{"n_layer": 8, "optimizer": "cautious_adamw", "beta1": 0.9}
Each number is 500 + 50 x the weight over its row's rms, rounded and kept within 0 to 999. Layers, rows and columns count from 0. Numbers have three digits each. The size before them is the row's rms in percent of the matrix's.

# layer 5 attention query, 128x128, rms 0.089, rows 0-31, columns 0-127
092:504485480519415409445523450493592527506553516446525457520410433490565486507568490451491618495549536515442489436620575506518558499419525451424575524470556439437537570484435445545431544514558554502407440466519532495538535494501433527456611536533521530498550452569495434536516418494494536561489527478509514448475445571551524595567485435522431447562514600563527508438470519512577482487553
081:466490494494594605509486528482464421481479520522469524464475600447546546426415524536473474531490490503497524525412477570505480508476500574585404590486473521509485380450549487519517435513372452599528496448573434518433462546522421522527388466485458460451415509417473470379492515495504407477496451449444400488537496513487486501472439605534531527480467450429438486501441465478469486441477
083:472473565502473574518457526505426450552461528551431471441534606457499547422459466547405474583437503542469479599510427597563468463459507551553456496600462554428553414507526526506532411558430487504583433545487528484538431462523637590533433484453524438466480466478449576513535489437486523583470467487492489549515590483552491432452515483497580565477469499538486506517458483425444476563466
079:460527379493438577487523530490552592462540547485531470599433418473529511567535518457592562437483516426511519529591509422464502491583437442431567505502582421574511596445475521496450539431541515442423514566517513591424420464461529477453577526521571592549532439541524479542473481541498541482507514475538519494456528562497524533578535441447496378488507494544529517474469577503589499479487
085:582520417513431489483485536575565434473551522493517506480428426559543505520425553530554546485567461514459509510504589538428504450470494465476509565472579434484496508509456568385378562491499488519534613453561562501481467477520504387570525448531456502495490538496464526382475465538495471469451533524514629443450422535499506504506524527482489553469548435522562529477420426437602603534566
082:419353524393514497468489508449535571470539436528445392478559523536464463457483558578458476564488429483512443539436465548588423490455516510502502438492468440455453505510522567460586399483451468508533518422505394476570550462385497547443546409489497511551491520524492557515507558474482523505423447548460447454483509496519374480501378449508487519468539499473548497429460565466549475553510
067:571488438590573562504519534554518592419462587464512559493538505412496525527490506542528552448524514458529460479556489467550503507499507448439413470542624425609502485515499444539466544568517424494420553430569478509528547445465493524457533531552420532468471468427562475493481412477487434460573588457491626468556556531535589525475451545558507570582586499534556529561492541496500447544519
092:400466499471417515528456442437493552401445415451496557525505451466497452475516489459474518528486429436481575611476475449476476436537469467525499382399460448519481581471458505501506468544524548569523521474557444491514526530480493478400608558479510506566512536554457509530428551515498489507500418582490575507519416565578522510523683447429534454557516521457529477473497516451478469598530
074:559505498475459391438473554443469648464527452392552402517607462567538433508511445524408440494432484484485462470550524455509492510508516422489472443470463470434454585471498550559492590499449514477458474476457434481509429426533476446506594501516532466417565543444418558579506523438588481436540506445510409546473539493477442515424536519534506438547542453577522506565520550480532502482546
086:530508517553590551530473517500453485560475529444474619577480491557562497546460482526454517443442443465467431590559468546509493532552460459464562413510510428487488478491447505502348467498582449586440487549598512513420456489531558464557430513494448558451439526499482493541534556447432554427540488508490426548502590433452479488491431487453415504488429566515567468472577512420475580438558
042:530546479597539581604483456555580444482480485544459517531482434458494567538513533486533508464526497475584529414468490480390492502481472550510465318502521465599469441506451509515479502463453518483521576517463562607467493490496569517518497601466492555579474557502573550496483527505459470528462554494533667496489395557496546519521514523461411529482571528447564485470585540494415501513481
097:473577477478509529484485565561448411512511430510488590576520430503511538507455596527439481482487450528599530521457458504458442412499440391548399451516467517497523412557543543422490576510396407478498539379547470481510466497549583492526509575516392496552440535559479588462540617467499474439531499455485518485451606510482483469419480476541468538462514456441500478513509436455537543528477
090:571504470462542455499541425428453449563595450514564525433521538403467578498517501544550482470481458502467485504500480476524440441542533452484369414524424512517594429573471506506548528643429471508479416550554518551489470508492488547473589448537584400516448531533433477474540537506527446539518512543538476516385510493533599458567477542495448513468410417470467505517552478550425573486509
096:499543523500419531483553524511585577495566497443661533518368609459593501415542522415532457466427510428493510466587462461495476483400484514484557538449540451515493507458484556585494493516566526457506487530525520540492520464477472556489498502546517515501569502593468482484570498489526472528502495541542553433509504501534483528503592500433504393562492514631605512465595518502592509430440
091:509544508502547477463435451508483520560533532503538552486515587542459403479459514520435464559526440524607492428506426546506548531593443578524425461593488419478509444578480548486546410447512556511486425478468477484505595508488582495496465427475415473413505515400453509533538520565415449592498440509484470628575523493535440469514505551442532433528426464532502495550476479547400566441510
085:453453467606449444476505461543405517566415521437560517531504492587531546493579500473525501474491545462519431496575498444501500489528464519431487560428505519558517528544479555523557503535632616448499515494610505534520405538481455473563477461410472530458537498488510407633466540484552571579493592466477569437515471441482573445510520553453524520508503566481456534558551521528602468553443
090:493473475521449461466498466503531535550524432468483520468554450509497435569564469445512571473458484427462560481575578433571479589502500487452567369428466399543464581471483436520426550493629561404521430564474585501469581487399510484492593476490521555482564498560500526512497454571508526514496539483522560517529515511468442596540574485499441395556477576509509495454543548466549448566498
079:524481398601516456527483424503526531515506512443546529538504346502528536541499502509503537490526556589442498372626596434474518467515424441433519501399548431549442554522485501550445499470551563486394512414460477542507511536477464458494555491625527477466532474520540425492494505503461536457556505425516602507485398607480530492542484529524487459515556555537539542461573472514536496462479
080:469474533478558529474508550475417384506468480552558589473502514515495545467416532622505486481551454457539494479388478544480463502533507471541465566597507504562544476537519548450514492616465449568585483478569479400515510538616554513544426468481502435489451450464400577439547504455554509539469468491518419488557497484557462403460442550546562546459454387450464492576495454463489448450507
075:442437538447541552581522558501454440518477487534470532444559552454402544468471581513465427555556481494521485516450412543603499504486498549492463597542524593437579421497544489554547429535419443547596511496562566509521560486510524583527364445454444554528450441506435455510494487501475503515503425481467438484582579433466438513455437454557563463489460488479435524499430499473475470411452
081:546507443547420503457492445521536606503510494436534507513486467532573424567470456422495546553557547496496553411573569444501564508535478501443540492489506475556463567520451519543451596440641485478486523583451487527471487453466454386450525561548558476518532458523619505487536491531448528531570567497601558511407450537520556527548540502469472473541524528528575520516519473620488623548547
088:496542534618413547467470568506500550466464529476484528578524578592493510449477474510483493507511495501485558441463468575482532573465518541567440572618488519447529450514571488427485543491458466457430479466459508490567500496457538570464424444406609453495400557508382526432567451501494531461475512435573538476415493571591410438455443487465466450571462567519522527431570510506486470549490
089:501598452520496532529525481470546562507514384415542498592484444463566438565504485414520491407523444489531468502592545486493569517574422444418519395425554476538421519447417494482446586476561552488420442552462546515508507433431460400552551470472450454475521502555540526515446560513456482497543553545570538504472473538520531507529559427443495408516527524453568569466568597460486511500511
084:528458506520533444561561542516540513506478523519474553461431556383490511424476486477498523499538596467499566537410496545542484604545503550522483627553487586475533512496481398506513472532406460581530484472478602409486436522506477569489454515439440513514463482570424454532484546507487481567433510537407430386500600383409464469494518420482573497520544465449471495500473565516445451476474
089:501578468568424458563501451426558607473531536531484403589417415499551409551519446497533612531514485501430478465514523546505484441469484515485521494492516417494455579468530475545472507476512536435455542521423535534519524436495424424425553559502611547476537499556649506462438582546474516508613555533534546432480441531500435518521510479497499450461521557536511558572547568546493504474439
092:479541471616442480425423434575453451472453565501538456510502526483478518508470446516540565485625587443504585629546481467511429472478528599543511595511537570453517556503563416497443494569459440540510514508422452570498489539544483521511490463532481533424408450470594458496506443477574473494552558517523432519451553554580469546429468553523511491519488541535489484578500454574473433588468
157:552521454531438467533478440574564527462558469420538477545422452473572494561533473431556535432509567534441538461621587433437524476533435403426514493463511453547487537469438544543439566409549528429464546549438570557540513440479478430551572558585505489548537472539497497495470516549464532495554510550519580462442439583482567555573560458441491465539547512529590518424553508488563500502543
085:464515554493510511537524604494469446514539534430492515511508548490608505439443551520421517492453471502457480594560458538519499432539496467450552496518479481498540410502423565463396427552565415466434477566536435529478564476412511501433460560497585523488520398588566501462468432584443535469575558534427513441481521392447420423447534473422544479508441503437535533494452543419484541472500
089:490545483572585493434438487507459485460509540511486433546560477533526448552495554424551431600567478479462476522527530373576510546474601495407564512474502523547430503499481482533504533505495490444488453519523499538549406416515523487536466452546461504434505524600478415524537566534562588471434501582521470630447485591507511551480482543518441451547477589559505529407480413493493411573559
087:452579511499501491523543547452578520432413426466481457484513548640456480429508545472513446518516501438517493372473473547502566566521481610477530357507434469678478502466529488520489520501410516522483550501532543524596526478429458517472497497465520435519487461523517543512529613555493418518527507495586460513495548464519530448548471496423472492532517574521551576535564528491400483444542
093:470471524489446486581461427553456382463480424497513453419566506483428461520521539526516570531524546559524528474517428475489497539450486506441499578460522509470515546518573545484445471540472523489599506479486481504521480486395567500449505458598482530371489456439543544441452516488468560467443576529450507530592475493414524505550577443682520573502401495498482500532506449414518590518571
096:476539479525430494433480420506494528436474492547487547454517439505513461464563392515463456426448495445462552458639586521547506554528534432434519476495631422477369555505447492501530526437562577452553504517467474440453436504447484473570565563512498507541611382540574536519433493515520541459409517503573424471455463520515551505514539467550501460529530531500538507481481555553578433441493
# layer 5 attention key, 128x128, rms 0.0867, rows 0-31, columns 0-127
097:482556516489602517594509557472495457538560535478509494504518559466447534504379567569546429528481479532553488529435467475413476470550458548576547535575461511506588394572556551524488427446380445541546506515502459505459395399500522596515479559454570495472467434524528465508488547409532502511512502524463399479552581481459540405442416489540545485437518442557524480573562492482491523520462
079:461494506443521532507352508467418551509432483542376526465555502534470531434503509580473521499477455448608412526462445496509500523438518495484394494571470527564488514509571506411613491591473490529573479405517479498457493595480507457431472523450509467487420608483516531463499548494527510584513441541457518541464553511541496403531444519521532534470453458455375464532422532521479596525456
082:499438547515436497512405516562484549482402426521424495511519464451485442517542522549540521439478522520518575557432522498521541607460619593459440456440446567478434546469476489441427490438537587496459554438479474470461449608493573488500633531535430473530488564514539568463449462542494469494524504451436562556493444528563519513481565560467448538421520544427457429536466575523501572560502
065:539509513578488423566550506540595487515590592510601479507440490502528543469512442418478523474532557575430494452553533518497521496521472461483555501478559458498455519473473501569467459461518507471452490621435559482513482421462468530538545528491459494498571444571504448470423456495469424468511565522573536483493449488419463583490452484421492394596468492618679559483525523477546444505558
085:617561460538506436507549489530601545502533507479607435520498463499593570462504519540443553434522554498437502478507484521456546529471393499531510603488570465430486463515485519558491488488484591448491459550480546532415460484492431496529468474584555555481600502532492471482504451447505498418481580429552528424582583452380509427434520445496546451560479559565601455518561493475542435510533
085:491451613396471524469534497478532504527462575541497523495639557507475456444494587522470433490463419503500385557421500438487462518447492500582445548539419522534473435527521465469540517569448476529536473403572533444513528598496495454480435473446461557440503623518441564554557462477586503472559541526488488472480620482548543440498517498521551548447456488459421512530573516502485574537427
112:504490409518503445535518548492555475514555489466559438493454476440521501542473502442457501469535507472480534424560538459477545531503452459402539493527583542465431511550428458599430515490464559479459555612439493501531458411496415535593508499544450542561575486537510497487457497501447547441582550517492502469549454516427505530453443441457478407572602465658630516467567552527439500513558
091:451480635543491476418544460498473390396517536514536434530553442415515479479424572509427508521447565575517478464491451462536557514518538532525553458496470502502512529477481484433621511572535479497594509591561499430500574508527507491486472566535486529501466438445470438509492511450560518483516411538520383467496550435525504480557424519464597517473389466456454585442569588417526511518514
115:514530448580499424510577565525602452534555555537549551504449486442502483584530452474505496508500510493454461471498567516515480425526455552454562493439443429517500503499478544522486537423457514534359482587383482519618461382504569528494485509514481578436591517577542542456523500566458488484504574574543522440538483538481521465485512394506467408493547451481640472506503430493439449462507
086:479461479479569462509386537475459457651473440493458489509547558493534419511566508495554538556499524459592521548546517461457566480458513510596557417556514572454488561492523483510540560573469448486485530485631523423500516470516494505467523529441541587455636538489506483493586431549548422436496471469472482567470442507536415522467400545510445504497525503509457495573443454477418385491474
247:546533426560455454534596445568586511488579509449586473502452451490541475552489458445517528435519547487446542479579581491457543500558465495434619512489570456510496537486432518622417561440522536424480570593457539510540426394479468493540535490576505557540572418523518482448472476506486517463521544517549510447509475508439492561490519414477473410555548497566622555488556484440543454492524
078:489575467555513523478517491502555459522561515543570409479556434517473507515555470476467542400500593474488496533549519421519509496524512517552595523490551554472574594471404443583479571463500494552526546514436433460513500479538435506521442513442484512535558556576421532456530373453487520473395552445621482446506590533476485533436450560580482478590480415567544449430502455501530485429549
104:527475429542495457521549512489625477513490527435538552508432477541507526554500454524504461510537555483524543363576513455467530528523526548442626557468584411439486526476427474532424530446593467407514463521399514569456530480521538531445574485511478548506508419554580424530358556468491444467498561513500476426507451480441493614485481421456494447549511491512576554504565505505528542468539
095:455501483394478520445476486390412497490402499549380573504505501500492552420505475533469484510511465527535418573447506497457543523454543500520427521475530517485485480594601512419594449559504457524527481466532436500442499514515547540428525511452461450509512528484657547542503586476546510539517495479485531596529602467509454404486444603502519543434517472451407509553463492580479605484491
085:547428444541389506441493470599529449473501552501502501525523521506543398532450492421522500539498540488418581541549475482495559461576533448445560521369536516530507599423477468501446533494584527445462472534489533485465535426515531517477517445563597563489576530511544496431511566496539438495470584545574555455540408493425499539517537456450493514445636609530547585511581514509500499486535
086:521468499554509492460508592440531513544504455438434520496395561396416528513546420508474459481499544502405413451501526656541454496621515449460578440511499520516477465515552524495449456520539430516475400523570460524478426501487424563454489532448545415525545522426527470460468504510456548411510499508525474543600454460465483545530509428607561502541429484509469503534545561442410448467517
095:544504456563444455524625494554570480560524526483574483538471503482536453503532453478528561402531523533472571434581554501465583537469534480494521586496547464421537499513391468607422576473513500490473491593471519499480520437464488534489574499499462504458558405545506481453544432460452440484514601492586519439553413513514466566461508440528473480539562559642570484463577456469560435499530
088:419456492496557580529613472446516373483427470478515554536540586445469450549500527515455420538447488494480451504503515525486463491542531515524577488489504447556594385549510496468554498588359448533471522608500454569451443416452487568484435531483557525510525499421481597498506562471523581459470473540440380481526560472568474479486459471496488489520508469571452492502572455442513464442435
084:460476587395562578443412524443451488483374452499386544516573529552506547424529527532451466506448402513554502565453418510520486462446567552534440472542486540481488431527566473348597446545500483564552503470551482496435576574525523500466448482417479437515470540458542509493491493454532516473474461485463478600475548441513454443486475538553511533487498478499355465555459480500481537472493
092:496482524511451491487386523497456534514456503558406565537459436523497507470516535519483579463530417487458493548492532408468474511383527495503363509472470660515432500481572465444555452492517459434536556465459443449440525629484516445479483513485500386458448566480482500478514475493474520514529492471453612570437467568567507521560502578474477552465477555427466481487434496616471549559446
079:508487462546465504492574468552615518482607516488620455513461502473497535529446474464533460493553513487512511407623516582505515476585475495462571527482573349486488501487464540601422504469500572514484466551479588582522512434514499482527510461548519554506519436578480484479495501532415459500492544492547510390556480470435525542522485403516479461572584535565605536450566486432559421495537
082:485486589434410535417470526489449520509492544541494566441575399555485454542541515511556584463515475480491491581458568576529546611494611482542451493501419475484513505509415400475564521486550493519484527419603523497496505510456501457534544529381423462476427485462507578469468482535423563489380554525430552551476524492455387476533563499511507482451558510567470495503531437425499542534453
063:472419430537509449474521471628507472487534527506566506476485526459473531391487498525482497478488519437463561457501502378515504448562561472522612459618554451497458510443484522581457533540452511509564585488542445568451493388454571598467439596533602561531549423473468474483422476483499519440443494564554495501531510472451498521518411469472545516575530464506575593532533529543465492451574
086:548468633498418518450502518497395568516535484468466502460452465474542567518477441485516587450527490477510562516409455473432489515422517540539395564548487540440482448433532552393546507504563518481536550419411490525481503515509373459440571487499503464522444502518510501423498534492509539452452459494450491516465474544532508438502435546457552605536554504376501417476394500555527593569444
065:523530533520528523518613440520618551568557520523545471487463552472560521514510480477572485454489454498443470455540574512456523577484488456468540576539538467521484521498460543554496528538478506546499543587504545590639486497482521562568580506580533556596446474549501494414480587483448480528544606540606486499506434537479581534566516491422409469572511494476540585448537512613568430480496
098:466457506594475455451472481455548661522554531465541521510446452501488589552484527546506549445626493616505535372535504624525516497516475497468470432445553537514412548524441530479462500413478546543369454541488528571544499479556477481470596547516420500560487513487468469496484588500451505538587540477512522519475465512535514565465520494442520541479531544578537499531482519534635459466537
037:561506333518482521501515531426524508495496486403468463560523507509506442522415461628459469529598484474509462490456514409516477493592501589491573433410541498505464482540473494500450426443491520498545492508518455545409439369462477575553435499471495500545471500555527483524493409383559423496504475530467380473467586505466504517506461428469503509495511438527588576533560472519542475527557
105:546437413549534555455538423463537544521499481438628407515495523467555467498542483497549545534484513486518530425580562495422542575470513499474572532529586472505445440428464592529504548466530494519524552530508474493525517376473469569579545525518555529529632457553561500503488551457478449474554543539479574518539540534461555568534440430479447442402576563588599568464484537526483442499519
080:421489548483490415583347493546560519540504488403543500531571473524426550500526591585480579551522479506480465475488502554517375443575512487495537429488472535461551387557501467539506598472505484503509543476496495535445556484564485483404513496498503535517472475588597543494487589592559473483478448470499427593494519487515468544441614448518453515450480494448467557505549479549432427476446
094:469525494402460533477460475532501487494471486440476534461459515461479550451470539500477513488516556500491459596485468532479545456455534538559452660591445624526511500449514454392521483513538489463625587444626479443474563552509440533486473560505486566520409517493465483454444531518464467498471480556470482502507497449526468544567495519601530494450540504426376555565493446509428645494462
098:534473445568414563590510448494507502412634512460572446476359425514429548475573442466471482509452528468516544368526526488488504485565525543448491478498439439551438473540390479497475505501492517415530530607518564495537491508552524502504449506601583543471569574606517451500551429472519501505547535445518510460514490490523537493433515484482394477459477509543534521538525533486584419424531
093:465520593411556592515414556520406424547467531553504556506574534469437524458444545554561423590506423472494483527476433572560489474514465569537440511514436503549554430481598573492584399470443463590498468490482431535493589590470514486503422536484553444505548595464475496498528526513513507511540454469403459582495531479464498438472456568437509561494492459474430478589481468488443510485471
# layer 5 attention value, 128x128, rms 0.0719, rows 0-22, columns 0-127
090:509408513368554453529546476537569540560472506486504436544525492539449519511540518570580518459556481450580483508496534571418529477476530496490517503430575462458507575520531487544569630504468624536518444447548502533495476539572530476483521447458468625503541495461541450526528512497371483458416454467525459502499530442487442552448483499559535438598554403475469479473500576433468580599519
095:432490494503502485581499475568526602416521525446509519612484414495564485536551419543523469576483543536388390478583451529459533497600455458554493485465502480519446454487484531536447423451458459508574413538449462496457509473566557471539446385589574477473496534507527490448568467418593489521495444422524630504474548518508453499522453509518560499473463448519475518507569536457588535439512
088:536501507480482520464616491495497547423458418548446502469538563560536472519578556409444341516504456513505465570546529522595461452524501404511588540531568461383436412453448511531503576489496537508534483488588486452488532515456589479506544545508474494516496535474520456487514497506503467417570519532532491560485462553456514512509519547465546537404472441396558431572453471532526532445638
089:488539512523523492587532525453525422560536474510520450527575520443570437522516445490494492513515503433472450551540514615479519366514453492497464524465541454431575388486600492491566433555438586471530505507420439490422490474608496473558492540533476445415543502510501507529590478439476488509574555483443498542444624445437509457538546445455565479520403386469482505484472492499481419516422
086:532527500407528452457581492428492461492493528472496514507438508496413483473523496545421507518509476477554551503473554458514642581470564481549519463485441543465561495511493496485499584501425530540359421549548498475493360464482541515438607493464519437531546540403568518500478475527416495450436551506555482495499604497468478528596506506549439454499469535448513424579516610553618491496516
096:545501534592494455569549483470474429516484539480479493453490578496443536464471529502447476453600540599526536472441515502508530509506553579463534600522448618541494471512532463464434472467436462487489617459464532473508444441548571540446464461476456452517412516518492400513505540527417511617509529541574416549576494503604523504557552463489590536489478477456435504369473435511503606474449
097:528588436490456541563513436397539444571458477481570422521452420519557470500485586531528475567497407512457455439535475503449485544488384493515481518528509557530575620524601481501512493418488540461539482477518509434532451483502512532518521581554472424515524428499490628559493540447527455584560547467486538508573479524484462427535493530561481455480488479583496503536428621577499512380480
098:497534434545461515401532538547426476448559453551500532529503504527576575517547525483545515504604490501490465595535487564522575533503507427547513499527549599447444554460587408408503423480408525549502477506548451377558475521490470571576482490491397493463520566467471554442451417610497515498463488483524487440444526471490591493502394497494485485467500429563475539459458428615497513452492
098:462586451477525413511496519432515488471530488495523507556519452479529498548508464538501537584424383464545518474443476603468541419485441589559537492498514523510552604488543454563472472426545481585489466467539510520517513468506516449530470506450476424505606545461470469480521506453467478601567549438455517526400451582482515382532602513531407511515560433570548501654581470489525511474466
099:560499496453483542519485541542504491510544493535476497393494419494578624530496474421447540465520526411424417392559492355520437449456488529538532497414499515481539555458496442445530484535496543463487481515520562494462422574473491568541536500485583487380555537478513495416488482514587478431401428442612531479480493462448459509466489466561432563446458518471482501454486494471542393433523
087:531513543511495511507540524460501437405423496577419514534530481406490522490541429621480520491464454545560517537622524483450546452473541506529507526393531482561574468504518512514531490439516499483391607449515548458468506509576574455527508518515628607455416492482463474346594501496479547402578482512439501502528551452491438462427435506443500530461523501492512493529478509536567532552553
091:474434569546391493517450552501513522524442504463465456470485478514437436476468489484485472480504455534499538499489548513476500580520410533478486413481470472598460636461482464505617521533445510422457414459548460554502454508512476553527445489555367510525602459536462468513418492537484546531509566480470505464525471433443484603473546423371465454469467497497493490447574509468551330500465
108:526399484556539522442444514542474548529482440409480433463543518589532427492480437525484486499484558547517642498548544458478611598553491539553573497465521557450432517516457466515502520489614544415461476489552531428458491476451515487543592533466402624569594520517440492507473496467490562473472471491530464582528559483515432529481595579453507498561502518513553467475503505398465479528417
092:497500530569488440458494609496517521548496507489495567562411543486510511550376538577462490509447450473444481496592473447451438289532356427448471521566532445468419470508489557568500519524551483556543549473505516502577481495532505549497467464511504438462527563508507587513470528463537517498530518511544537508450526591568537474543542557478506542604528510441480505521436564430584538452528
093:528354533518501438479503487501512396440501538591526559607557498413488558465434441444517548465544498476491580522496455520494517451595465589521449577510427572498561515554426540535423513546524552492536443453581450508427444448468478478444449472435524480527561542459496516493553516488560501491524523507459437504602461495458470498475435522401537482402506456417527411501473608528509510416537
102:425504531486540527540488453506511486436439496461480511557438561419478467479537547520474478537485407539457430439570536526446402422488392490499445456439533570484399498487547531493528430442539414487489550493556522588496574484460547588523422502425457457520469537454478591500487457487495518491465524545575554526488475565480510537561469512430527486511543527498529505584514725507485454467419
106:504526515474472496573507447478567439503473467578479512550566499539500550500448557455458443487511536577462493559508546561535472568399435558549498480489520433447420486448464326497495405535533567468527497433498469516591536502495437484498520451483401496488540566441478543435480445585393420548506517494470457493541464571529430504617554488571488444461494458481522503512426526628440433525506
091:476519531546510502541442498557484412481576450470453516535440562473440450533515460495454529489469435446583510442519528458350486504560502597539476534527527611516501500486590449563539490466502448519401460516513482518485567475423555623415581471471391525512534522427475530537512474413583534511515512473394489523530423518468466508537572480539578563531508380519532598540509557503468480493469
090:460512527532554486516461421488519545509467535461532480442501541412398429558546515473482518497432533582422516505462486477460506353508461431424424524445424539576528511601481627464461507503537469496548490429422560529506527494379439594528446475539464425511532552508488506514461499444541486488548566548453460471510490485495504539574479477459417542386484543561504461582546495629479518473533
097:508562577524471608489490570471531508420517452524520454443564600492424479413405423527555385518497509560487468537426423602502500488478483386535460579542473472505556445552532556500494451467504452519510509437538519539508452468455517533521523489579548558527454500500492492503469546528494447472520510557561411426503438373452564502451558523533576480401591465555457545564437570506477471528530
105:516469490536522506502469465455522577459495483483554485483431534469462607473516608459542478567503384424563436483440482592564439465489412512525516509475473520387395478430497400511472453495459430548538484455518556461574533569559477561597517481539504549497565471470486391499483435452506440477570423505563505440427555430503589540531523526502500467549503608473508530510552555557497515577548
095:481590521423503499576542455494477550527461495588468498538517471562499512469441429542517503556553488596532399541483493540358459495515408529567494481465465474517520506483508544555448434460463444496531470427550429493495441561492451449498458554470593467542544557542551538470485472436551566406517538573519474450533534559527610447509485483407591560589495421465524479568523526498495587615536
092:559509525492576472502486523629500428504497535473485533523465529529521562409472550590640611516494542495525537554464551504500445468463503510479521553587437529434598454514490507488528487501559551577568549528514554483504527496506547497514508544537495487461519466581623489485460405492394561470474478504569449548578515411529498457530651477495463532473535435423469508441498565595521420481539
# layer 5 attention output (transposed), 128x128, rms 0.0774, rows 0-21, columns 0-127
091:558481574441511542443609533416516614501523495510426465564434546554510402416517614519543486515409486494536401537465468498547566490501468576534559538540462479487490606497460507583555517512525514524503484498500513503594454495491482499463483576507541521558445340456495486623574486560492523457558551485522515445533529440478527396417498502488517503506523548509564560510497581473464573474465
095:495534462484499486516410494476493517485489517479499529489486493494467407565520484460428506462465494542363578432564477491438521451536516494474450451483461507500516464541503460537468569487470436515411532461536500490510570421472498478505512520440488544540512537435508459467499494508367530476526502310524580449487563528453566477403481469479385476434420463392682424505471493459472490466461
087:594482447609519494518539481429524519458561529537489408404563469511446451500565504438486523532480558569489446519463581443629572404604535523495539548531530391430506497483530537452474530492555517569551387475545409430502523514444545509492463457492503453511497518464451570569445543556477454552475568547583512495461481543446496533531530536502380431519572519491525487567431487494531474479571
094:464405520559483504480514482494546493487449514486522501628498538476504420486449476463458527552536517489516500548534458482547519534516558520505441470522497506558618402517547508547534506535506341486477509557481549486486415403467496431522502491437353510570424444560488493495549466546488567453449505503529483507466583584461456429471489449533372405488493607505566477400407491495527565484498
087:494493526472430547492507425441492616519530465615543530497475507480449514440518540522501536487475465478582421445464515509524489462451566511457468554475580511478480574410507513520583451474496528434525554491554453517561431361484517596476498525530445459530523509487478498510475521615484465536457567589611564578552478523519436438520545506511472561464528488467380431550527578603577590524480
096:410387487567465542503516536512583457566424532508442477436486535410494523483545395531377480494573447518461520462508491468531472472440574618477562517554512542517471452482521430450537474445476552569573599502500534557483508547519517530481540498546525568531551508564525429538570468406519501527456484579460493586481511438623384495525523503510556531519495452446382485459486530545527560532484
094:556635435523531579534562454448446508576493476432531529463478439474495449513536457484548582504581477492441574524559471588510432491475509428471532496429449550571580523406449524489485491523605449455504486409464521504549547513492503420460430447549459510430533476540452529467606525480561586514472548450568576505508561598493502428502517494476454510532429503515549588408457534485403521474505
098:353568507476397495564511559468424546509442511531492569513441465465539516366558382439440582486524499507545470535463550483549470501501542531491565493530554513432529441489533504518574495558450470516452518460453519419563546559494525610531423489470502511511456529549605481520422483458524507470511516463548497509490526582513495561495458422580510410435399444512417506431496441541406508498527
101:614524475431499534473520501391541587539472583468538452540523457439539539565512567603439504532574438524511540501524500452506437460519478441537510525527581531559572509348518478524423467484588394500448466543535569445437529473395452471514447413497473461542466567456465487457474550489473467461469547373514538491505509497510565527526488459481426513459486541560558560496529546485481575572434
095:435574562588560478460454494529370499498537488520599462528487492524492418457458544417477523488491529491529497613474484534479562470406358437483511485489464508530474491534443501479584529569542512485444498520464473444429552544499496609476581436403538471469577497492537530447471480547539545472474531443566451528442479540403548567498490517496516506478477492477467502441386448581405435480400
085:519473480540514446386513490469457594451546508531454446472538507448502464481492558499489485500489485458449466526456418503561645527638551576500457561515524429510430511509604417589496525528515504461572571532544546453562605479487461405493529511454481461420545504457492519454553434535471559489472594440467423466512507536520562514404455558523392455503518492579529516531483461523515462551406
089:620615445453536463392559518481526587478474409473531458556543508491540452516475502529605492458537429417553533493590450540425512602518537460578527435468383470554485530480511605442505577568468509481532362534556463526530532467582517558563486472556523506472503483554457444507502468533540409452481494512509506442489528442449492457528505430444551536523539494418474495450488483487475439446489
102:625454500403558552514556470427471506432411417519492409546516514533482573446418553519559458469442474609566452490554478635444508475487461481482545480546522511461415468533512516562563604520458502573560427562507494530533498542456503500495490516585511517529532462463483502498494514490530450527406621587526604471467583432539546558463484515433501534439572485491542502543508471559557481510511
091:609537493515488480511537437535534469485573570517480498515514440530508463556526420528450479395475537513378515518429544513514439467536458497546539476474453536457561428496527483486497476535464431496446514489505520592405490544489520494384489462483432508405492496305460559581491580548414449535486560508455547501465498559482547422431549528536541428569509595515555514505535454459518481554415
092:466540487460510542420504461550483457495486557577414494506569415436416476432548482522535540524480614526505627503578490428597554550514561522497495500484556462431483453517534496477470538499488564538487546498442539498584457382511485469496542428508525521494498531458462568423604522452534462510440681403579498520536439429440497528521523497500534507510440590473447531524493523557475557553511
100:463558442507434473510537421483449487462519534425594486472516483445590521491454491522526597449482467481407503465543507504423427531525561458459383517492469410444527465427531490416545565471487415539480538408582497618462487489486516426475517568472464489468464503552544493549511483507442483504449469418515611437518512567488467508512512525497497547553410531470517579502434418483570586631444
099:456500562633483561535617629444431488514529445466540543461504460421487470403453537539587494452445608508453516497536424487572452535469536484564469494487496455479523431378438553493626443499467495485534499491482503467459460488458437540539456468503484495598456513581558448578424482534556491475561505548592517522546510461499485541546514416502531465457553526527431508526388522477486505497531
096:533530425459436466512570519565479510566472514561473464519485541406494579518438527560481592365519438557511582541571481585347467520491484435584502549523475507537533465400495509521490580454500452534462465591520517481525507580501461511514503593465548549495510540477450478434571517459434568524424491509519475521500453507423430478547412525521462614522425581463476521504433511569481547527516
092:482615489473508471379517497555521444490549528425557547515510440481509497554432530553444487448507445556455554464567531436400456535529531493439382590405525577539498468479599436449448518464542632522501518503481504492428485545559597472440531382545473482487503616534454548415526519496523490476510429551487470531492468483511518458527508469489557468500500565447585536446504483432505566503572
098:407530518544492452522513483522567545532554519559467530503493515476447583534582487441566510540605547546472504549537650398481530519510519547468533605459461541485498469497503473490479460427435508546576542582536449500445549444574533499598474501582501468449525452615398507496522526448601561482463520542434429431562533505565544541450494466548566475496466565496412522441484507423540523551527
104:456490432568490457517525475556448527470555500483535572434423544559515512478493472513492469487465568537505435514487495436432499569389512482484449503517486471479547535405450465511532518488565485602442521565500491472374530564494512552495430537494451469568467563422539490509414541519473473404414407403487559424522449493616540523527513456436495434479518452398515557424499529443559614444452
095:569460467424451522498516522489598531576562569433497527414549496529533445620498526601436547570453561501406468516539521455544589513455561542500508509407591461516519505491542450507415525479464506462450439428488465460471465512593564476506538603541470487447524463399422512502530430546454567535479632414477544454516554503526547484495482432551476498490473452527523548531528441506474530546414